config = dict(
    n_layer=9,
    d_model=96,
    n_head=3,
    n_kv_head=1,
    head_dim=32,
    d_mlp=384,
    vocab_size=562,
    activation='swiglu',
    norm='rmsnorm',
    norm_place='pre',
    norm_eps=1e-05,
    positions='learned+rope',
    rope_base=10000.0,
    rope_fraction=0.75,
    qk_norm=True,
    attn_scale=0.177,
    bias='none',
    tie_embeddings=False,
    parallel_block=False,
    init='uniform',
    init_std_qkv=0.0555,
    init_std_o=0.0,
    init_std_up=0.0555,
    init_std_down=0.0,
    optimizer='muon_variant',
    lr=0.0079,
    lr_mult_o=1.08,
    beta1=0.95,
    lr_head=0.00728,
    warmup_steps=118,
    schedule='wsd',
    decay_fraction=0.805,
    decay_shape='linear',
    final_lr_fraction=0.0,
    batch_tokens=[8192, 16384, 32768],
    seq_len=512,
    doc_mask=True,
    train_tokens=87560000,
    steps=5562,
    dataset='wikipedia_en',
)
Each number is 128 + 24 x the weight over its row's rms, rounded and kept within 0 to 255. Layers, rows and columns count from 0. Numbers have three digits each. The size before them is the row's rms in percent of the matrix's.

# down: layer 2 MLP down (transposed), 384x96, rms 0.0402, rows 303-324, columns 0-95
# gate: layer 2 MLP gate, 384x96, rms 0.179, rows 304-324, columns 0-95
# up: layer 2 MLP up, 384x96, rms 0.181, rows 304-324, columns 0-95
down303 108:163124158155109095146144131124145089126150154122097085130143087157128125136100082163092174106157100114126131110139143097126103140134126127186128173146116080137148079135094129116137147108112133164161141063144139141101125155133109136124137124147146162139121096125119107115181125114127130119
gate304 102:158147113170111162111108071150071096156096145104141155146148126160099117095164115135128132127083137117113120177132071124110152137124093139141107148158125130092105102141138138120105153133134069136115115147121160108151158117121136143123120116121110125112131103114119085113138124150140148187
up304 105:159141109146146115164128102095139077153090138098101142108125109164112162128139120159113112116154114098125139143140093133138111062103108161122113144135112079098126150134137158112147136118119094101134137152132162152155171141138120162080127123133121129098143116118117148111144096160073112079
down304 092:080100159145138118139130163108131129076154146110164100095088149089132132114086125130136149155140168117145121097122173142149134119146135101140151144090133118142120142127139091135138105105143185141091133094152089146082119103129101115163171122122116098168101149116140124128146138106155133160
gate305 106:134117109171110128127144142144142111144105160139121140098143135157115185112154134125137140165155085166173157145114092154117111112128135115151123108091076123126147139151133118118102113124117138104132172091118131096149144121128093097072080121136185133119124152068092124127132133112155124139
up305 101:125149149114113167091132138113142155130160101102146126136108111139141104108154118127142089106128129154107106123170164084146108160138139137112132124136153169158096106106170105126164155106136145151120103182113141185158110145120154148144176132109069133131129072152141127130121093126135116106
down305 102:147146139156110128128123123105095148140084112122121143148110128151097141134153134107153093134164122110133176144108107142158099135120151164118121111116078102154158150146150081130128103080081164100134123093144098110116151124122129151092079138114136107104096115077097100152148143117160122162
gate306 106:128088124113132096129098120117142173134122112116152119168139107087100138123088136135139132162126128068130082091110142112141132132101106102123135114144165118151130115057141136114169136150136136154083164133125152127133127143142128080132098128090130183093105171106145152143122094144121130141
up306 109:092210141142139140113146134129140135107138152127139129095179115131107117105131135101156158111166164161149180147147117127116117101138184143141116151095105152152088126121145096148117127126133127097164147109133153164119075124122119110153153107132125098140121160153116133131082125082134145124
down306 103:110130153107101097179125107124152113162140102115141117109120082145095143121108108130120128125109148091101123167115104071115157122127124140143115158148162070192129144110149158115125097145102158182102122130140150134108109123138099189116142114147117133141136117106143124150099156132151161151
gate307 096:100151138072110128123103126091142086134106123100085081146106148125115114172099115158120141128101121130143136119120146120109116126097093115114133105136121101147127139132136111080114111149093092111110165121130164152168108130063158110140099123142132126082105111120160128188159160116138111137
up307 100:121093128152119116142130155102145114090112125135131138103083122137155129168114100126119151115146116118133137122115144132163096087161143132113117080147116160177119103137083112118142080106094133130136154170133086090165123128105095131057128107153138114164143128106142112136145166100131144167
down307 102:143137129139149126124136136171110075156150142137111091123109109101102155123141095139132129108137131094101099156153130104120154133119104122131131165128102110121131146131150144148113174139131140142085091195137147181124167141106188124150148126119120123114156157096144148119171143084093159100
gate308 102:137124128101118137131075086125135139111148137125144142137176109138124143110166159109147106140109138133142151136119080132100145084073098076136122178132121114118106109090086144141159111155151117107120118132084140140118097115161161118116109095144137149133168125102148133131174121136073122095
up308 108:138165173176158131121162180129146116172112129117129156099098117135154107125150093073130124161111112118111103125133129105153127151089167157138146094131132143132181152140185137148126142130150165149147126149111160120129149121095114122128115141106118127114155115149140123116116148172177108165
down308 104:134107155089133108102171103128139130141173124168138155132131137138121090114120119118113121114107162063114142119110122147110134124103130121159143158129156116129127125108130097173131154135138144121123151128111132109078168130116137081123104100180169127111135129126166143090190156127067116104
gate309 101:117103118104153130177063144101142096118139096130108141138089115109144118100145128185148154150143134140108147153153133122110124131133137173149132143111183208143132152174118117130119100138102094127129167118134125114153101126131145130131120124131107139085112137128126090106100111094120172109
up309 101:108143168119166147141097083116157148166175104084134138104098136106090092094136139121132113136121107095108137096124124111157127113107131139126162126152134104114136132129157158115176158173121152128115118145171119135108099152134097133156096136133132114129128096179079119099175132113112119159
down309 105:164125119109126127167121123122126108133138132127112146094098116065140143099140121164131174126152118114089120179129140130120141097139104120125132126089139185161140178104148088133150127104130150139110135153150158055181127156133128110146150139105108137113118134167131091148104118094129132153
gate310 098:145113090166122111133137135116142156133121118154085089142119141090087149148109146110107115180174152131145156117138089089138156135124142043134135139103140129117086135122150124133080134137115123122124133118130139102145140155139175169124133099160145113121137116120104140149146152129090076100
up310 098:110135156078105128136133141131142121141146165144091136115143146143119155126095076169081105076144110121096111083154120103104097143116107119106121106147130148136166166118134149099124107118158158102115097136140165111162138108116064143154118159139133126096147133103115119147127131078127114094
down310 102:133106110131102136132145114111096134142114130160157148133158138075089114182125106111128137172119158158110116121071112160154154123095129144137140126119192108138117089160117134137120130160108127118135123150091118138127152163122159129108143095113145156160151113131068153147152112178162118115
gate311 094:102097075147130118111108098116127103137100078147128112142105128096101126118142142127152101093124118151113205171111142097154116120139167145090139132112132184114107119081127145151131091105143085161119141114098163131113185139154152133160117159134133145126138136126144132137133132124147097128
up311 095:103138117085118113126111138103128129088083148098125119138149141131141144157127140161146115132098112146174064123127137134124127094186115172155127136149138126133154112146149161132126099134130163158153143136127090143104101085145119084161123096133128122163141104091123108197152132146142103141
down311 087:147100138134117102154109103130132143115154092119129118124157094152103127093123127065130149107145126098133137135130134105112167128100104146121164127115102141091101133127101095087106150124114114069145124127117161108109090161134101105089130175131139151146081131156123117131098104102074131178
gate312 094:109141160155130158101135072153146133154123182124096146147068115147165117137157160107167136121123149111136112110146088101148097116121133152158136106088115111184117146138125114106111131121163118126103144167118132148164125106139172144142107159139098099117085128104126147110110105157113116105
up312 097:126088153138130072184149155128123127128135085144129058146147143096106134165125113141101145111149145108108101136089169116105150155106159132116124197121095153118110142136120139144132111130092149120104114083130156115111151147156082144112145150110130120140093112120136138147108121112137169119
down312 095:128154132113134135099118133165122127114142170129130107108122110148140137140174167126157113137094127161105159112168083149131068123164125121152132113122168137148107131133107139159159129092147115148113100183154136107103108085105114144125113090140156165111095125118118138108099079175101149136
gate313 108:100138102138137115126097155119155148092131123111139152129135127141139125135126151068167137129133140098109141114102085151117142150101114122125173130156103171131129104110122123140074130136101124122114103137141167111165128133121101156112179186090086118147087133101156131094098165164099150137
up313 109:151141108101125106190152132123095143105084133158122142114120091111085140117084173144154123113117103110190140105175118160133125135102119126110147132104140116165112114168120136115098192135108098143122163138137126143172130138100112161135139144127120148099140118132099146136131117170135088120
down313 115:152072066103143177177100138117113088096138118151158124099111107140105100130153125153137121128114077161155130133136116150130109086127109133129157143114125155172113155125091144126092125137112129148112150132143147149120086162109140134158168148124141130124167151111116130157143131104137142074
gate314 104:133179146091133099116138136160126141142105074093162083117126157104089138150146147101143134096130139145136121155082116120135124131123136140137110161118148165125112115143118126165114176117107083172124109105082148126119112160135118128115130177115123084144086081096115118143149085133130136133
up314 098:152092112137095138130112135091154141123169121183097097106135108148127140119150112139098146123136196111118157149151113120129150144126136128139128124120080143138138128159105080102098148128167087132125129186131151160066129132137115141142170108127161143155116084140109124145120125101099099124
down314 102:111126118148143146138162076110131130139113109168133134137101152105135140115134129145116141099130092155091110098107102120163121080125089121128119119105191134134108170140182129121176066137138150169126141110139159121167114168115117152161140111118092141128127126098104139113120143088142154106
gate315 107:124150178155142103122141155138106144137130130114126130109133096114076133138120132139137163134129129115122141137146147136175100130076125128090173086106124134171107112114169111120086086133111158129114119126119142121111129118129161121162056105142153130174103124122103135122129122133149105206
up315 107:152118124135119165182134089111131120146094147128152134139120149103115074149151136133133101163143135174148108142144139115061153097164116109124094123169168111120140123167116148139112118110127129134164138123140098147143162161144088138105127125137136090169093129113150106140117110175095102153
down315 105:114110118106090122152169126111122100134153132142120136101106167119128116108136103121114107106079139094123110146127125082112150120158132109145101135141138116073144106151095152095149155140148124135162118116145107163114119142127117117096156153185084116130139132096151083192095130114151103081
gate316 093:164101107171109116108138135138114136122107122107135104149132104133119077115141133155132163126129140130088123100146132114131071117153088118116139149154099116139129139106132159179192146084164078162098097120109174074110117121139126119157120157144129149141101141165144113138155113121104114131
up316 100:145119129124123158155149176061135058155150117157112125085126122106126167096165133111146107119150114138113143133105107072146134094130167133124105144113154135101151147137142125133107117101131116147111070123127139150108131122097114123095150154112132130119143147140102106072156105140107167111
down316 093:132126129130089140121149105180122144083106110110165132165148095129108103132103144134092141143108127135128111079164169155161115134154093116148094121183117117100124085143120167129168106114126150119109158124117109146105121130115120133099086147177139167149130092137151154161095125109139105140
gate317 093:142136117117091116090143166098146117121113138102147096115121097110177152171162133148135155145147141138167113145134119141123093112115138084127134096150107060121153117104124084148113088145132134142069149141192129112126103143129113103117135126112114111126145132100173141155124146121095153096
up317 096:107117114145183105146119120138044164175119157111123135155157160118120130135074133129071123131104137120106108122147153141111118071131130101128146114107160113101117134171132151102141121134120159109099159151089096128163113099141138099138097108137142117132156111101143107136133130158117138107
down317 104:136135150106149130094148145158146109141097163130090105104149132127099136095123114120117111098084153151167126104086143146135126140100153136121130084129114152142117142090124112118104143106136113155166125116099129135172129092094088196143119108167102150085150091179115121102123114128156129121
gate318 106:145137112134138085137142161140118111154141193103123132152129155100140174114178093132172165143131104168108072138104118097119161147128167144112138160141113107092101129089106130102115104099145174119121125096127105132112086124118131121107128150089106107138106124121120150116119159086125141143
up318 102:117097140134133155152134147166114157113150105144108117155148102128108094173096140108123142145113198122101140113133165137106116096084118084147131140118187124129121112121174109089145143152117133106131139140112094166156123141110132122196117111152159140135159147142125148126117109176125099119
down318 102:137103162122134133154125104155136125125133101152107145115097151154153141113125128101118117071141165112130135133115072147178107119139132104126093161162149148164162145090125137118127117120087157146140125123156132144143095103136090124088159093098141144151134181090137102114091118088098158111
gate319 108:117142140142164109105115137128119139122144139118155147119181124123094142095118102127106101099100153093149087122077126169155167128105117128103142165143165122169161121097108110147113140164174110098098144113088125157122128125114115167163097135102108115110117159091120156112117128143101107171
up319 107:094093119077107138186124122112098130122139148108088142160157134136128120104170132114118152138155131140153153178177132138102137096143129167149137118101124132105129078157117147104133099174120121137167117124101111158121086126138101160121156149134124091113092082152124116136106114112111155149
down319 104:109160140168118160122111128125161155126104115166156110129096151126146133146125127163095127070123130096118124125112117103138106147162142123106169164129151107143117136147136128157149088169154133119103119149152145133148153145131155111123158164103141132171170184063111142152099136089152137137
gate320 104:106123096104113141134123186122149142105122167105105100141157078133095162120164107143138123153117167117155160113085107145130144149117127101082128136143130150091077114097149153137167127141099109155104121129110104116110130113126132119158116125134121141171152130090095070090136150105110097124
up320 103:126116129135126131142137107118137150111123152120135155124167114123132094116154124124179173153105129165078106150102104166058115123092114124145137169161098096102129139150106140117131118134148105112070130155159164144134139136123131141113129099120086107143119107108162108079106102149087160131
down320 109:158163099186127143119148116135150153143108157146105147099106126132125118119099133154152151159111132118117098157132134146123146076163106108143164160123100164158103130114124171117152150129074152133129135100126111136088104134113137082148112122152098069110132147091137143080095124122100132115
gate321 099:150140101159156093093123153138121113175136095126109115138103138165128124148120080138119145103101156101063161124097115106117115159127092103122130133127116073105097131134130103099099143139136162105121137120093124088163108128121133136150147111145180143133107128132120165128155188142118089117
up321 098:105098144096115211102084124137089144128147172108142098120108123107098089171162149097129164140131116131098146123110151126114121111153158159136108098110109127120122121147132097133114138080101145127149075122142112118123112159122132151137159116140123144106149113134153122179102112141140113080
down321 101:103140126143156142140117154141120147128141127129141132144108125153144113148117132196073089107145135138130113115124125133148136098119135147144124105142079174120100152148125105122113144091109119110091118116126161116133144126093115110077140127085092125159070165120137151143112171166073103089
gate322 097:157118119089117118139124100119136121123070129125144122094095124144145081130122135155133158147123125164167144111107120164088130125123131102126139116112139128110106150105189137131110126143128117114122153128145150137092096148095160139104101077117162094181160167140159172117136109114119168080
up322 097:147133145147115105120129068142152123125123112147164101117116088155144125113143130136124103141105110171128109119127120140158097159080135123123123122132128150118108121120142107119137105091101150101126120161156120186112086150159141109149061122122110047156091153142114129130161133145146097100
down322 096:104112087105141131155135118159098107133158097148135153153085127128093159123116141134151128121097117107131134137118112090130129160153150124124134155140161138135157106102144150098107119123108163132147107103133096052149124124134128147161145161149168224117125096119132133130158143158110130140
gate323 110:131151124115123116129114101146088122132101112134151082121145143124097103101163118101161120151126114148119122151106154121133132115150100153134149136108106108118132080121156119109137118114136104115137153129127136176078115120131133142036097123090114093158174085083092124126121118127145136074
up323 104:109117134110151090106091167136154121111107156121118128128176107121154141105166094139117117103101170138114152122147096148098071094108115150123144137116125106113104106069123132084141099138172107105162157131143111114137104112133125171100110128122130090168152094119098109143134109107115160107
down323 107:102094110088130158110145134129144155123112125120111190130111106118142124111122084132094102124102099149152152135148146085113157137132129107156094111132097112146130141120155156124126089103129117145088105165110144125129127134085150129121109111089108102120104159126132120119095129152133230115
gate324 097:136163156109123099113145140151140094135123138079127101145090158126156160173172131088118098091128118149144125133138168101113166125129149143094120144157146091147129134116116177193106132161126156114145116145148119135127107089135141120125149089133114097103183140138086110144150124153137128137
up324 098:141135146185151143166127111112124127083116133148118159094128085163140099095092122137135137113110109138137137111101100173133117161147127101162135090158125135132155147145134069100129136109155158135133110102128128121113138140113137097158101085142113119134056090128131167181116110130130118148
down324 093:158123132121122113124157092087100143120121108131125146115126106130156114113117143093103155128119146147140158157107148130112096146157149102093152062146146104128133149144147131081154121128149204160133073133122128132132113100148110116105123092111107131060173153121116102126170125128108129133